config.yaml
n_layer: 10
head_dim: 64
norm_place: "pre"
rope_fraction: 0.5
qk_norm: true
attn_scale: 0.132
parallel_block: false
init: "trunc"
init_std_up: 0.0327
lr_mult_up: 1.4
final_lr_fraction: 0.05
dataset: "wikipedia_en"
Each number is 128 + 24 x the weight over its row's rms, rounded and kept within 0 to 255. Layers, rows and columns count from 0. The size above them is the row's rms in percent of the matrix's.

# layer 5 attention key, 128x128, rms 0.282, rows 41-76, columns 64-95
size [ 70  90  76  82  75  81  82  76  77  74  69  80  89  83  80  80  88  89  65  77  91  85  96  69  56  77  70  84  96  99  95  96  96 132 110 146]
[[126 110 125 152 188 102 114 101 159 165 123 129 132 138 128 145 139 152  68 171  72 106 155 181 155 160 134 114  90 164 146 141]
 [ 87  75 146 118 194 164  97 136 118 135 157 153  95 111 160 144 182 154 145 167 125 126 143 101  93 127  82 125 166 117 101 155]
 [130 131 152 166 150  98 140 130 140 120 106 111 156  75 143 143 137 101 122 127 129 108 124 112 127 121 127 167 105  90 133 140]
 [137 126 103 106 146  88  81 171 137 154 102 144 109 111 120  88 126 131 118 140 163 136 122 120 120 149 113  98 117  48 112 129]
 [137 120  92 139 161 110  97 136 145 128  97 117  83 166 142 134 133  93  99 137 106  88 142  95 116 134 133 154 170 125 141 138]
 [110 102 148  92 186 129 174 131  91 146  93 150 136 107 159 159 152 165 150 120 114 154 133 135 126  94 153 112 157 129  94 120]
 [113 115  94 173 113 111 123  96 105 141 108 121 102 131  97  75  97 108 115 116 113 165 138 150 115 126 108 178 103 113 138  85]
 [131 120 107 122 115  98 125 123 116 182 127 109 113 172 114 100 114 119 163 137 123 117 155 132 139  85 104 134 108 147 110 100]
 [149 103  94 123 133 110 129 123  80 124 152 132 143 148 109 123 139 155 104 107 112 122 135 104 152 100 128 172 121 130 109 142]
 [132 132 136  59 147 126 132 131 149 166 128 118  88 113  85  93 149 106 128 136 128 121 123 114 139 131 112 119 118 169 146 141]
 [144 115 130 143 153 138 104 145 148 128 148 146  95 118 121 158 113 106 133 112 144 141 146 134 134 106 116 152 105 112  92 134]
 [153  95 142  93 116 143 154  82  86 152 143 146 134 129 112 149  97 152 140 151  93 103 111 156 129 121 163  98 105 164  89 159]
 [130 115 112 113  78  96 159 106 108 149 155 103 122  92 129 107 114 136 138 145 129  85 106 103 127 147 149  91 166 136 137 135]
 [124 123 158  97 149 132 123 157 153 122 127 113 103 130 136 123 117 132 131 100 125 129 117 147 120 103 129 125 131 102 136 116]
 [150 137 178 118 165 138 144  82 130 137 105 143 105 119 113 167 145 118 132 135  96 106 132 137 122 104 135 124  91 158 137 142]
 [ 87 103 111 112 144 138 156 122 129 153 169 122 134 135 157 143 155  98  81 131 127 109 131  97 144 155 162 109 134 153 127 105]
 [134 126 143  78 112 109 166 149 155 170  66 140 115 114 147 167 113 120 122 141 121  88 167 108 148 146 174 125 128 110 114 103]
 [165  82 111 150 104 138 121 156 129 126 143 115 124 113 112 119 161 141 105 179 120 164 124 149 122 120 108 147 138  97 117 143]
 [ 86 142 130 115 120 122 138 111 112 104 128 147  97 159 151 152  83 133 142 150 118 145 128 167 108 118 164 124 127 118 173 108]
 [102 109  96 135  83 141 159 128 118 109 162 155 158 149 147 137 133 177  74 118 123 105 132  90 117 143 129 109 137 152  87 112]
 [112 151 117 121 151 118 123 166 153 128 164 126  67 141 186 155 118 121 133 166 153 116 139  91 150 126 106 116 123 155 160 141]
 [158 122 128 116 110 106 118 132 117 149 136 106 116 146 107 105 125 137 133 178 135 104 164 150 138 123  86 104 109 124 121 144]
 [197 123 173 121 160 125 142 137 135 159 119 133 120 133 147 163 136 108 125 107  95  69 105 107 149  79 141 117 153 125 137 110]
 [124  86  70 156 111 115 110 144 109 164 127 123  99 103 118 138 134  79 150 110 156 149 140 152  68 140 122 124 159 147 128 120]
 [135 157 111 122 140 107  96 165 131 151 157 148 142 102 157 119 112 122 126 118 114 116  92 120 135 131 144  92  87 107  90 121]
 [104 137  96 112 117 138 155 112 129 156 138 116 146 208  76 140 124 136  95 158 152 133 146 139 148 145 128 131 134 147  96 116]
 [130 127 114  90 124 132 164 135 125 117 115 129 104  99 156 143 160 119 110 148 157 106 114 126  98 152 137 104 164 202 125 120]
 [128 141 116 112 125 117 106 112  95 164 173 104 106 125  46 128 130 135 110 133 144 160 167 109 149 117 136 101 126 126 127 135]
 [120 108 112 130 120 135 122 151 171 115  79 115 157 148 188 108 156 116 133 173  99  94  98  94 104 120 103 123 154  96 123 115]
 [125 151 131 130 147 153 110 139 128 117 123 158 123  84 103 104  87 130 134  71 150 163 130 121 139 144 133 152 132 128 113 119]
 [137  91 103 113 109 163 116 122 162 145 101 127 118 165 135 135 175 161 151 140 119  97 160 108 130 123 104 116 149 144 118 140]
 [105 143 168 128 117 134 150  91 133  95 125 106 107 137 109 108 142  93 126 151 104 171 126 129  88 109 140 119 106 131  95 138]
 [170 158 109 123 154 109 140 119 114 154 150 130 147 115  92 110  78 117 126 101 119 149 126 131 119 156 156 156  79 151 111 118]
 [147 154 102 147 137 153 131 114 107 132 134 129 130 100  64 109  91 128 122 157 134 211 121 113  97 159 126 104 109 103 139  90]
 [140 136 118 117 155 125 107 124  95 113 135 125 134 148 115 115  94 143 168  95 112 128 130 127 140 115 149 162  97 136 131 162]
 [113 124 161 144 115 121  66  88 103 147 114 123 130 122 112 162 141 121 108  89 176 135 128 125 177  72  70 152 128 149 165 135]]
# layer 5 attention query, 128x128, rms 0.281, rows 42-77, columns 64-95
size [ 90  77  86  74  71  83  83  74  76  74  81  83  87  68  91  89  94  60  72  97  86  94  88  89  97  81 109 113 118 109 127 102 123 120 108 161]
[[111 167 123 131 147  92  89 120  89  87 169  99 147 152 165 121 132 129 127 120 117 137 116 168 114 134 199 118 113 119 132  93]
 [134 138 108 127 127 114 132 145 138 115  73 127 131 164 101 136 151 145 133 122 142 157 141 140 126 148 136  95 126 151 149 117]
 [109 109  96 159 168 133 123 108  85  97 144 162 112 115 106 119 121 182 113 169 127 129 130 103 142 139 111 110  89 131 140 114]
 [152 165 168 140 167 121 164 103  97 132 165 121 149  95 120 120 118  88 138 151 136 177 100  97 112  96 139  92 106 127 118 129]
 [ 96 115  96 113 132 144 103 132 117 105 164  93 128 157 155 128 119 111 120  86 141  82 100 151 125 106 145 164 154 124 141 121]
 [149 101 167 111 136 147 127 128 119 142 153 111 110 128 139 106 113 131 121 135 145 119 155  91 145 172 107 123 109 108 114 105]
 [136 135 116 156 116 129 126 100 121 135 135 150  95 104 138  99  90 106 127 112 149 142 117 116 117 158  91 107 121  98 147 108]
 [136 120 124 128 171 132 175 156 102 185 124  99 117 174 118 123 161 112 121 127 143 125 143 140  96 135 123  88 149 140 107 137]
 [108  96 121 168 159 144 140 130 135 183 133 146 137 150 134 124  91 105 128 154 103 112 151 142 108 136 141 131  90 104 116 145]
 [100 142 112 121 144 107 100 134 173 132  82 125 132 157  89 101 129 122 179 111 140 121 113 110 124 128 151 116 165 184 144 145]
 [144 100 106 118  83 101  98 153 123 119 139 148  90 133 178 130 190 119 112 129 192 129 134 136  98 104 107 180 150 134 145 142]
 [152 148 135 117 130 123 142 147 137  96  82 120 132 149 141 175 129 146 108 129 154 152 155 166 120 126  76 134  82 129 124 140]
 [163 174 124 128 151  90 115 127 112 145  82  96 160 116 109 171 142 157 160  80 147 107 139 112 152 134 120 100 142 169 117 141]
 [138 123 102 117 135  54 127 148 126  81 127 106 131 151 175 173 118 124 165 128 113 131 124 152 122 126 137 134 135 141 167 128]
 [135 129 141 121 159  99 136 119  82 137 121 115 149 158 130 115 109 139 130 160  94 159 136 128 151  86 156 134  99 118  87 167]
 [117 107  99 145 108 129 137 144 126  96 111 110 131 167 109  72 154 116 133 112 116 135 141 137 154 123 103 135 123 164 151 151]
 [151 120 109 120 133 110  86 100 164 177 140 135 135 133 151 145 106 161 131 110 151  99 203 101 150 122 160  90 113 119 150 136]
 [160 179  84 118 165 163 125 130 116 126 148 113 120 110 122 100 121 128 132 154 113 132  75 108  69 104 155 160 142  85 135 125]
 [117 135 156 143  97 127 162 115  88 110 141 110 139 146 153  66 165  96 104 110 123 124 119 176 179 127  93 144 131 130 107 124]
 [123 158 112 142 121 154 113  98 118  89  87 107 162 121  99  98 102 147 136 120 117 178 128 120 166 132 125 103 156 125 111 119]
 [149 118 123 147  93 158 125  97 114 111 137 132  77 160 123 122 143 144 125 124 123 130 152 107 120 142 135 126  87 128 115 121]
 [ 83 128 111 167 120  93 138 142 126  76 132 154 133 102  91 198 131 117 165 120 178 149 133 133 140  98 118 134 136 104 133 150]
 [124 101 134 108 150 133 154 137 141 127 154  82 144 128  81 119 124 136 105 113 110 153  80 113 129 159 175 109  86 139  99 104]
 [161 133 154 121 162 127 141 115 132 146  90 126 137 137 119 158 151 140 143  91 110 167 170 154 149 102 164 125 103 134 156 107]
 [188 137 147 161 114 121 155 106  97 172 125  94 104  96 137  80 123 147 164  91 141 127 140 138 176 146 116 154 113 133 123 122]
 [137 138 143 166 115 144 143 103 107 107 124 129 130 141 125 144  96 117 165 151 100 145 140  91 141 151 101 166 129  70 118  95]
 [120 143 100  78 101 136 151 158  84 131  97  92 138 132 139 109 114 116 116  93 128 128  72 155  93 150 104 144 133 138 105 112]
 [119  99 181 148 123 122 158  98 111 144 165 150 110  85 205 161 150 157 129 146 103 136 132 157 132 105 151 164 135 113 124 152]
 [130 134  79  76 101 116 150 155 133 118 130 100 105 119  46 115 112  82  92 151 160 111 177  96 126 165 126  91 106 135 128 146]
 [138 156 121 103 117 140 141 157 114 134  87 101 112 146 206 116  81 122  86 112 122 153 113 128 143 137 149 150 121 141  91 107]
 [142 146 121 126 150 141 100 108 156 121 188 187 167 113 175 162 140 157 144 140  89 122  93 173 114 110 178 114 126 109 125 113]
 [154  99 139 114 181 110 139 117 155 126 132 137 115 105  66 122 155 137 162 138 131 101 153 132 153 148 132  76 138 121 156 130]
 [173 110 142 133 164 151  58 131 112 136 114 143 116 149 132 156 103 160 152  87 134 105 108 162 124  98 133 118 133 130 161 128]
 [130 146  97 127 149 109 149 131 165 123 129 132 103 118 120 147 116 121 163 154 140 124 152  88 128 171 142  96 155 166 169 129]
 [ 68 105 149 135  94 114 106 140 127 145  95 144 135 130 119 106 144  84 139 139 123  67 165 130 145 108 105 111 106 113 112 173]
 [115 162 127 124 143 149  77 118  97 131 150  95 118 136 175 129  86 126 112 145 135 148  88 120  97 132 155 164 149 101  96 101]]
# layer 5 attention value, 128x128, rms 0.32, rows 0-63, columns 64-95
size [102  98 107 110 103 116 105 105 105 102 111 111 110 109 104 114 119 121  99 102 107 123 110 117 117 104 101 118 101 104 103 111 102 104 111 100 111 109 103 128 103 112 116 114 101  99 112 106  96 116 108 102 110  95 113 100 104 107  99 111 109 115 118 113]
[[151 143 132 102 146 136 123 113 119 168 140 126 166 155 126 164 112 168 142 113 150 150 147 122 121 107 112 103 134 103  88  98]
 [138 130 178 170 141 130 151 121 174 145 121 109 134 171 134 133 122 138 164 178 118 153 127 110 112 134 152  72 113 131 132 135]
 [144 125 107 130 110 112 139 131 133 182 129 129  84 125 141 108 114 111 102 112 124 139 144  94 166 130 149 118 105 109 115 135]
 [ 75 115 166 124 131 124 123 151 152 124 154 120 179 118 109 128 111 151 132 129 119 120 126 133  98  90 136 149 136 113 146 131]
 [116  85 113 129 100 158 138 178 117 146 153 147 137 123 132 133 155 125 170 105 122 152 124 142 128 124 124 103  86 140 146  96]
 [124 120 167 141 131 111 126  91 155 129 134 120 111  84 149 115 130 123 110 139 106 128 104 102  97 107 130 134 165 123 126 136]
 [106 170 122  84  88 143  93 134 114 128  62 122 126 127 120 130 123 136 115 137 109 110 128 145 125  91 121 129 106 136 156 134]
 [123 147 156 137 138  99 110 159 149 100 134 136 103 133 120  93 122 105 174  89 136  96 107 127 137 157 100 147 159 115 137 181]
 [126 135 120 107 116 126 158 142 122 119 135 144 114 179 101 125 157 115 102 125 123 114 112 120 165 137 140 188 155 149 103 129]
 [140 149 103 108  87 171 111 164 134 129 145 131 132 133  95 152 148 143 142 118 101 143 144 131 126 159 122 124  81  87 150 119]
 [114 139 127 107 109 126 111  94 124 129 122 111 127  75 102 137 133 106 149 135 118 118 148 130 115 120 145 147 166  92 136 139]
 [ 95 114  97 103 130 150 140 103 134 154 146 111 144 115 114 151 152 175 176 135 134 151 109  93 114 156 118 167 128 122 150 125]
 [150  95 133 150 156 172 141 124 111 119 157 128 143 148 121  97 114 163 138 155 126 176 130 170 125 141 132 149 144 176 149 140]
 [147 144 114 110  68 139 127 155 156  94 115 179 140 124 130 146  86 133 120 124 118 102 110 155 151 160 128 171  89 127 157 126]
 [132 103 123 138 122  83 158 126 116 125 127  89 123  81 133 118 102 154 121 124 140 133 111 176 125  72 164 139 119 150 164  98]
 [ 93 158 130  96 156 160 130 118 140 147 134 109 129 118 102 104 127 154 119 141  84 131 154 154 110 133 131 126 127 131 162 123]
 [125  77  97 171 146 148 174 120 129  87 139  85 124 120 122 110  90 116 155 167 124 137 112 138 124 135 120 119 145 125 138  91]
 [119 115 146 137 119 106 159 153 139  80 127 121 141 129 103 110 108 122 142 149 108 179 107 136 150 152 139 136 127 107 107 118]
 [135 123 120 151 155 130 123  93 113 129 131 120 171  73 117 170 114  99 153 155 142 107 147 146  95  97 124 118 118  90 111 107]
 [126 113 104 163 133 137 113 107  79 160 133  90 129 127 136 122 130  86 141 152 151 125 120 153 133  90 161 112 149  76 143 151]
 [106 137 103 127 167 187 127 126 125 149 137 129 115 130 145 104 141 100 111 113 118  59 159  96 119 146 133 113 162 113  98 157]
 [ 91 131 109 139 138 105 113 126 135 123 104  69 134 118 133 131 127 104 113 135 114 135  89 146  90 150 101 143 124 151 117 142]
 [109 144 151 111 125 120 137 154 109  98 111  82 120 107 120 111  77 146 138 129 150 118 130 160 161 134 125  76 112 131 133 129]
 [132 124 137 136 155  94 144 165 155 150 166 144 101 135 140 152 167 119 106  96 110 114  97 106 118 106 117 174 125 151 133 133]
 [157 118  74 138 158 113 124 106 141 126  89 138 107 146  63 145 136 154 135 138 129 127 152 107 125 146 144 122 124 120 157 104]
 [115 126 160  90 133 113 160 102 113 128 141 143 107 116  95 133  99 140 115 111 149 135  80 140 107 190  87 158 155 121 169  87]
 [ 87 118  96 139 131 115 130  85 128 102 111  87 142 121  81 164 107 130 128 152 150 111 125 132 157 159 148 156 123 117 124 128]
 [120 155 139 120 121 139 121 129 138 177 139 127 125 100 135 172 179 114 133 151 110 117  97 142 169 127 114 141 105  96 129 151]
 [179 123 149  92 171 154 115  97 166 116 151 172 111 111 145 136 129 115 145 151 107 130 120 116 115 163 148 134 104 135  84 132]
 [119 145  96 128 171 101 134 118 102 136 147 161 181 138 107 110 114 110 153 113 120 137  86 143 154 146 113  89  81  59  93 109]
 [109 162 181 137 138 111 111 139 156 135  77 154 128 160 121 145 116 101 130 126 119 105 159 166 146  98 132 148 150 116 121 153]
 [141  88 176 125 117 145 153 116  94 110  94 132 127 139  84 138 162 134 154 126 118 147 125 137 114 185 140 127 153 167 135 171]
 [126 134 150 137 141 147 120 159 169  72 125 119 111 163 131 138 171 116 160 127 114 158 120 108 104 129  93 135 143  93  97 118]
 [154 130 143 133 137 133 141 126 177 139 105  89 107 150 101 112  90 118 101 119 132 151 125  97 117 149 120 130 143 123 143 137]
 [145 102 146  94 135 131 106 121 165 121 152 130  89 121 106 106 105  96 114 158 149 183 137 196 115 116 125 134 140 132 159 113]
 [116 109 135 127  95  91 153  44 168  93 138 161  91 173 157 117 152 130 130 143 156 119 139 129 116 104 162 144 108 164  84 130]
 [126 121  80 134 147 126  85  90 114  95 163 119 120 116 131 118 185 122 109 135 146 111 124 143 138 134 145 103 130 133 159 147]
 [145 129 150 182 122 126 118 135 114  92 110 172 102  99 129  92 128  88 139 124 156  87 153 138 135 148 108 170  89 126 145 146]
 [133 184  90 172 134  84 138  75 126 121 126 124 153 150 125 123 137 126 117 174 125 105 107  90 142 143 156 145 130  78 142 147]
 [119 140 123 152 137 155 118 162 128 111 165 162 119 143 143 164 126 119 162 119 116 160 130 120 122 124 107 111 134 151 127 137]
 [123 143 143 137 122 163 118 164 138 137 147 100 122 140 177 130 156  95 135 135 129 119 133 124 158 139 120 112 117 157 187  97]
 [ 93 137 114 123 102 155 152 141 124 123  80 133 112 152 116 108 105 143 132 114 130 182  87 106  99 153 134 147 189 150 128 114]
 [114 159 134 160 132 114  78 184 116 153 131 123 127 139  57 143 130 119 148  85 167 116 125  81 143  86 136 155 108 103 157 155]
 [151 138  67 108 126 159 141 121 112 131 134 135  87 106 123  85  80  77 165 134 123 115 103 161 115  87 120 112 132 106 116 107]
 [109 113 109  84 140 133 156 151 112 128  99 126  99  92 120 114 120 144 126 128 129 155 117  77 144 138 141 121 143  99 143 147]
 [120  95 136 125 105 124 138 125 145  97 138 153 145 112  82 102 122 113 113 133 123 119  92 159 143 132  99 119 109 124 119  69]
 [150 104 126 117 166 121 135  69 138 167 103 178 119 160 136 130 108 104 117 124 120 141 147 124 125 124 108 139 143 143 157 144]
 [142  70 118 127 130  93 107 152 135 117 126 158 133 132 126 144  93 134 148 118 114 127  79  91 163 147 101 138 164 164 108  98]
 [124 129 100 142 106 125 111 117 182 128 182 112 148  93 104 188  83 130 150 172 104 130 113 121 104 130 107 106 146 144 104 155]
 [160 121 125 112 114  79 142 122 122 125 102 100 134 129 194 140 140 153 151  94 120 162 164 133 122 150 116 148 156 128 132 151]
 [145 131 138 106 177 132 138 121 154 164 130 118 106 123 114 123 139 116 129 167 172 161 150 130 133  86 135 103 135 140 135  99]
 [ 88 103 125 144 120 109 144  82 102 167 111 123 138 136 109 122 138 168 107 125 157 136 135 113 154 105 124 131 113 127  64  92]
 [ 81 123 150 165 188 132 166 145 129 133  95 165  95 159  99 127 127 120  91 142 127 157 129 138 129 128 177 117 125 136 132 101]
 [118 154 142 134 148  60 133 131 130 104 111  93 123 145 165 117 130 139 127 163 109 129 165 142 103 104 102 148 140 112 141 176]
 [129 159 115 139 115 129 114 140 153 121 133 132 110 114 144 153  96 159 169 135 160 157  97 101  93 124 147  89 139 123 132 134]
 [119 143  88 120 116 153 140 114 104 135 130 119 119  85 148 127  57 127  80 127  93 135 135 187 141 148  95 128 105 114 129 154]
 [142  93 129 110 101 103 168 181 135 146 107 144 121 106 129 111 141 124 132 148 109 138  92 130 135 127 108 102 120 127 143 145]
 [110 140 138  58 146 133 133 136 148 105 107 144 161 139 144 123 119 111 154  83 159 121  99 114 126 127  96 153 115  97 131  84]
 [144 123 136 125 145 145 131  74 114 152 127 142 127 127 147 121 151 158  89 127  88 109 136 134 139 118  87 147  97 154 134 120]
 [150  92  84 105 118 123 123 173  96 150 143 152  97 124 129 154 142 117 152 117 113 173 150 116 172 139  92 155 166 139 167 145]
 [152 179 145 133 126 130  83 173  78 125 153 123 118 105 151 115 113  95 151 140 113 139 166 193 134 111 129 117 132 130 131 141]
 [111 126 120 156 146 138 169 150  93  98  94 115 125 122 137  84  92  98 127 118 166 104 151 140 130 120 149 117 152  93 120 161]
 [ 98 144 153 118  90 112  97 135 117 159 118 103 131 112 153 118  77 102  88 156 119 116 124 135 123 119 143 136 127 114 151 123]
 [131 116  78 178 150 103 117 133 146 118 100 114 135 135 140 156  99  85 100  95 151 178 129 167  95 159 116 110 145 125 117 126]]
# layer 5 attention output (transposed), 128x128, rms 0.298, rows 0-63, columns 64-95
size [105 112 113 110 106 119 118 111 114 107 118 111 112 112 113 114 120 125  99 115 111 130 125 122 128 111 113 123 113 104 110 119 102 112 109 106 118 106 115 131 107 112 118 110 109 111 115 123 114 114 109 114 119 105 117 105 120  96 102 111 119 120 121 123]
[[112 158 191 109 116 102 119 135 115  95 103 152 170 119  76 157 128 132 100 142  97  70  86 138 118 127 125 113 110 160 138 153]
 [141 121 120 140 140 128 159 161 138  96 123 162 127 140 100 100 142 107 134 136 138 101 108 178 122 167 114 123 164 102 139 125]
 [143  92 143 156 104 130 138 199 130 145 135 124 137 102 116 133 149 164 165 134 142 111 171 135 131 164 157 154 131 111 129 107]
 [193 107  77 128 162 113 121 139  96 131 124 125  92 108 149 132 163  98 118 124  73 120 150  76 119 156 106 140 119 142 110 100]
 [107 116 106 146 141 145 100 109 162 139 113 103 139 115  80 118 105 125 155 167 190 111 112 123 143 173 171 150 123 103 133 159]
 [128 141 145 152 148 147 137 131  90 117 146 179 143 140  97 137  94 154 160  87 116 102  82 165 145  83 107 121 163 142  75 120]
 [173  81 164 146 128  71 132 161 144 145 122  79  97 127 137 107 139 117 107 160 100 138 126 126 103 166 153  97 112 160 146 114]
 [119  89 104 142 141 145 130 132 133 186 151 109 117 104 170 101 129 167 154 164 114 111 111  98 131 121 176  85 126 148 100  93]
 [100 119 157 172  75 144 156 100 119 149  89 144 182  80 146 126  83 120 138 148 118 107 110  85 101 116 123 113 146  77 114 101]
 [154 119 133 147 138 167 137 124 164 121 100  99 160 126 141 135 112 118 137 145 161 124 154  73 159 141 154 165 164 125 162 109]
 [151 137 150 142 136 116 175 175  95 116 116  99 135 139 148 162 139 160 140 124 129 138 137 111 154 148 145  84 117 127 150 112]
 [134 134  80 149 164 137 120 114 133 125 145 144 132 143  89 117 102  94 121 118 102 159 187 152 128 105 138 130 133 133  78  92]
 [142 145  99 153 109 115 117 103 113 122 129 186 143 157 121 126 137 144 128 143  92 110 124 110 133 112 107 102 139 110  88 119]
 [118 121 159 134 133 105 127 146 129 112 131 152 145  65 147 143 184 147 128 138 168 111 119 109 138  83 144  98 169 158 127 147]
 [137 155 152 163 124 152 131 131 138 142 153 189 118 120 145 153 163 132 112 151  94  93 164 144 136 145 128 131 146  88  96 135]
 [140  60 136 110 163 102 100 123 128 120 149 155 179 116 136 192 124 117 137 124 157  99 135  81 139 134 169 110 126 108  87 111]
 [ 95 128 129 143 143  74 140 140 101 163 137 181 123 174  77 164 125  93 112 140 140 117 151 137 132 143 145 138 127 131 103 160]
 [112 123  84 145  75 161 118  92 120 101 122 123 119 138 130  93 110 121 153 123 120 150 159 118 150 119  94 138 135 153 154 137]
 [141 131 130 104  86 133 146 123 174 153  74 119  95 162 126 123 120 130 162 117 151 140  78 127 151 122 169 132 140 161 137 126]
 [179 135 115  96 110 128 123 162 171 113 121 178 139 160  83 137 134 145 123 106 118 143 131 155 117 110 159 117  93 113  77 156]
 [ 75  90 161 112  94 122  95 134 165 158  99 126 149 108 115 110 103 170 123 137 123 156 123 124 105 150 121 103 104 109 110  92]
 [171 129 118 169 126 112 139 150 154 121 118 160 129 127  87 110  92 106 155 138 161 109 135 156 130 163 150 125 111 126 145  80]
 [145  85 122 152 118 166 109 136 121 117  81 147 118 128 122 120 182 138 138 131 116 148 109 123 184 153 142 149 127 166 185 150]
 [145 112 186 119 113 146 126  96 139  75 133 125 136 110 161 126 133 116 154 160 148 173 126 151  92 119 114 131 128 102 146 105]
 [157 127 139 113 152 127 132 108 110 134 191 143 169  79 160 142  72 119 124 123  98  91  97 128 136 151 143 119 148 118 110 142]
 [133 113  94 151 142 158 106  92 145 148 151  76 143 106 138 142 130 127 154 138 119  97 158 136 146 109 133 117  61 109 126 136]
 [124 124 149 101 140 116 118 150  98 120  97 117 148 171 183  95 118  95 142 133 106  89 108 143  84 133 132  96 146 121 136 132]
 [127  98 126 146 172 131 159 130 104 118  66  97 134 145 133 112 127 160 131  88 106 137 196 118 139  94 149 120 157 126 141 140]
 [106 150  91 101 129 144 147 144 121  99 128 109 138 114 124 139  94 158 166 124 142 108  98 132 117 121  89 103 161 143  76  60]
 [135 142 118  87 105 148  71 136 163 147 144 142 120 139 124  89 116 142 119 130 142 118  98 141 104 129 119 146 181 142 116 144]
 [156 103 115 121 108 103 144 136  81 121 111 105 103 122 128 158 123 132 145 147 122 145 117 148 113 156  51 102 114 103 162 174]
 [128 134 128 160 117  99 134  83 126 156 147 122 128 129 134 143 103 152 166 112 129 118  92 141 116 115 122 160 127  81 128 120]
 [ 82  72 137 139 133 121 146 135 104 142 140 131 144 107 107  77 134 124 111 169 126 112 175 123 116 102 136  91 119 101 104 123]
 [175 110 132 112 155 107 102 140 146 155 165 150 132  69 129 133 124 128 139  99 140 127 135 169 156 175 144 117 106 148 167 138]
 [141 106 112 106 149 141 139 116  72 131 151 161 149  89 118 141 160 134 120 123 125 123  90 105 174  94 104 137  97 144 127 127]
 [124 129  87 106 108 137 138 159 123 121 101 132 149 137 144 156 116 148 148 154 134 134  94 103 112 112 136 115 148  82 173 101]
 [167 120 143  99 159 108 132 155  99  98 103  67 136 146 178 141 160 139 119 110 121 129 143 155 120 162 120 119 128 112 115  93]
 [122 123 111 104  94 135 109 154 109 126 119  80  85 149 113 120 120 128 166 151 133 113  71  89 110 136  79 148 110 171  95 150]
 [127 107 131 139  96 148 165 156 120 113 101 125 156 114 130  84  70 116 153 131  97 139 155 124 128 133 135 133 104 148 146 153]
 [132 126 178 135 143 113 170 126 119  96 123 156 107 138 124 105 136  86 119 164 133 126 126 112 128  99 139 126 132 102 116  90]
 [142 122 136 158 124 140 136 141  91 149 104 120 156 149 130 130 165 122 131  91 157 127 122 142 117 142 192 114 133 118 115 126]
 [149 104 133  93 105 130 136 124 104 112 161 132 173  88 110 135 141  80 120 138 131  99 177 144 131 103 128 111 111 114 121 140]
 [175 120 111 130 112 177 109  64 152 131  83 164 127 104 127 139 105 111 133 133 116 122 127 124 123 138  96 150 159 116  97 146]
 [145 146 131 108  80 113 134 161 141 152 110 118 108 145 114  98 169 137 107 131 146 124  72 102 101 135 130 122 124 146 118 165]
 [191 140 178 151 106  89 111 139 109 122 128 135 165 144 151 143 134 127 110 143 150 126 118 153 132  72 131 159 118 153 110  92]
 [145 151 114 133 121 102 132  85  94 131 116 134 147 163 105 142 117 123 165 109 120 128 143 138 111 126 112 141 118 169 132 133]
 [109 125 101  80 102 130 118 154  78 143 148 106 120  60 127 164 137 109 132 126 135 112 135 147 104 126 151 131 150 102 130 150]
 [ 99 133 112 168 133 170 111 128 151 122 167 155  88 108 133  89 204 115 131 142  99 106 133 135  57  87 143 119 119 144 169 146]
 [187 116 136 126 165 102 147 126 119 139  96 158 136 200 137 137 119 113 132 137 137 172 115 162 158 134 134 113 149 155 128 117]
 [145 172 115 153 180 112 149 143 112 120 158 144 168 138 117  85 121 102 146  96 137  84 146 113 148  73 168 153 138  65 128 148]
 [130 141 127 118 105 136 106 132  89 141 113 129  98 160  92 132 100 128  92 138 139 131 141  84 130 105 122 102 124 114 121 139]
 [116 173 156  72 146 113 119 155 130 108 105 184 162 144 146 160 109  95 123 141  94 120 124 145 139  98 123 101 106 123 122 157]
 [110  89 105 115 130 115 152 118 129 138 104 104 147 133 149 130 121  57 105 117 116 128 143 130 149 131 126 135 159 110 118 181]
 [145 107 144 139 111 151 162 150 141 148 168 129 135 152 107  97 144 122 139 120 131 133 153 112 129 124 174 125 161 135 122 141]
 [114 140 116 133 166 129 153 125 139  91 116 157 147 119  89 137 138 121 118 147 157 141 160 114 178 128 108 131 132 128 129 165]
 [132 103 149 117 149 145 123 154 146 173 177 133 149 108 138 125 195 137 124 153 161 107 133 119 137 111 155 148 111 164 122 143]
 [149 153 112 132 149 135 141  77 165 138 123 111  77 130 108 140 136 160 121 120 102  93 116  94 157 113 146 127 116 125 167 135]
 [126 139 108 134 108 158 113 126  94 127 142  86 155 134 102  77  98 149 131  95 107 113 101 119 122 107 134 118 145 136 121 131]
 [112 143 130 133  62 123 132 110 159 128  75 125 116 119 131 135  76 128 179 131 161 133  99 115 100 129 165 114 119 155 123  93]
 [ 87 128 147 172 153 155 135 153 113  93 104 134 109  97 164 112 140 143 160  92 118 120  87 139 111 143 181 140 120 156 128 119]
 [143  92 153 153 144 140 143 105 115 112 130 136 121 108 143 134 133 104 154 107 134 129  99 124 128 127 137 121  92 160  94 105]
 [136  93 132 150  82 127 110 165 143 139 155 135  95 125 109 157 167 109 157 153 137 136 103 116 116 132 149 146  96 184  97  88]
 [173 161 129 128 104  81 140 148 151 102 133 105 148 146 114 110 140 145 103  77 125 131 165 124 115 130  93  53 149 139 165 145]
 [ 89 124 139 122 160 129 115 153 123 112 136 130  87 140 132  63  98 114 134 128  99 111 117 122 137 157 119 118 120 146  76 126]]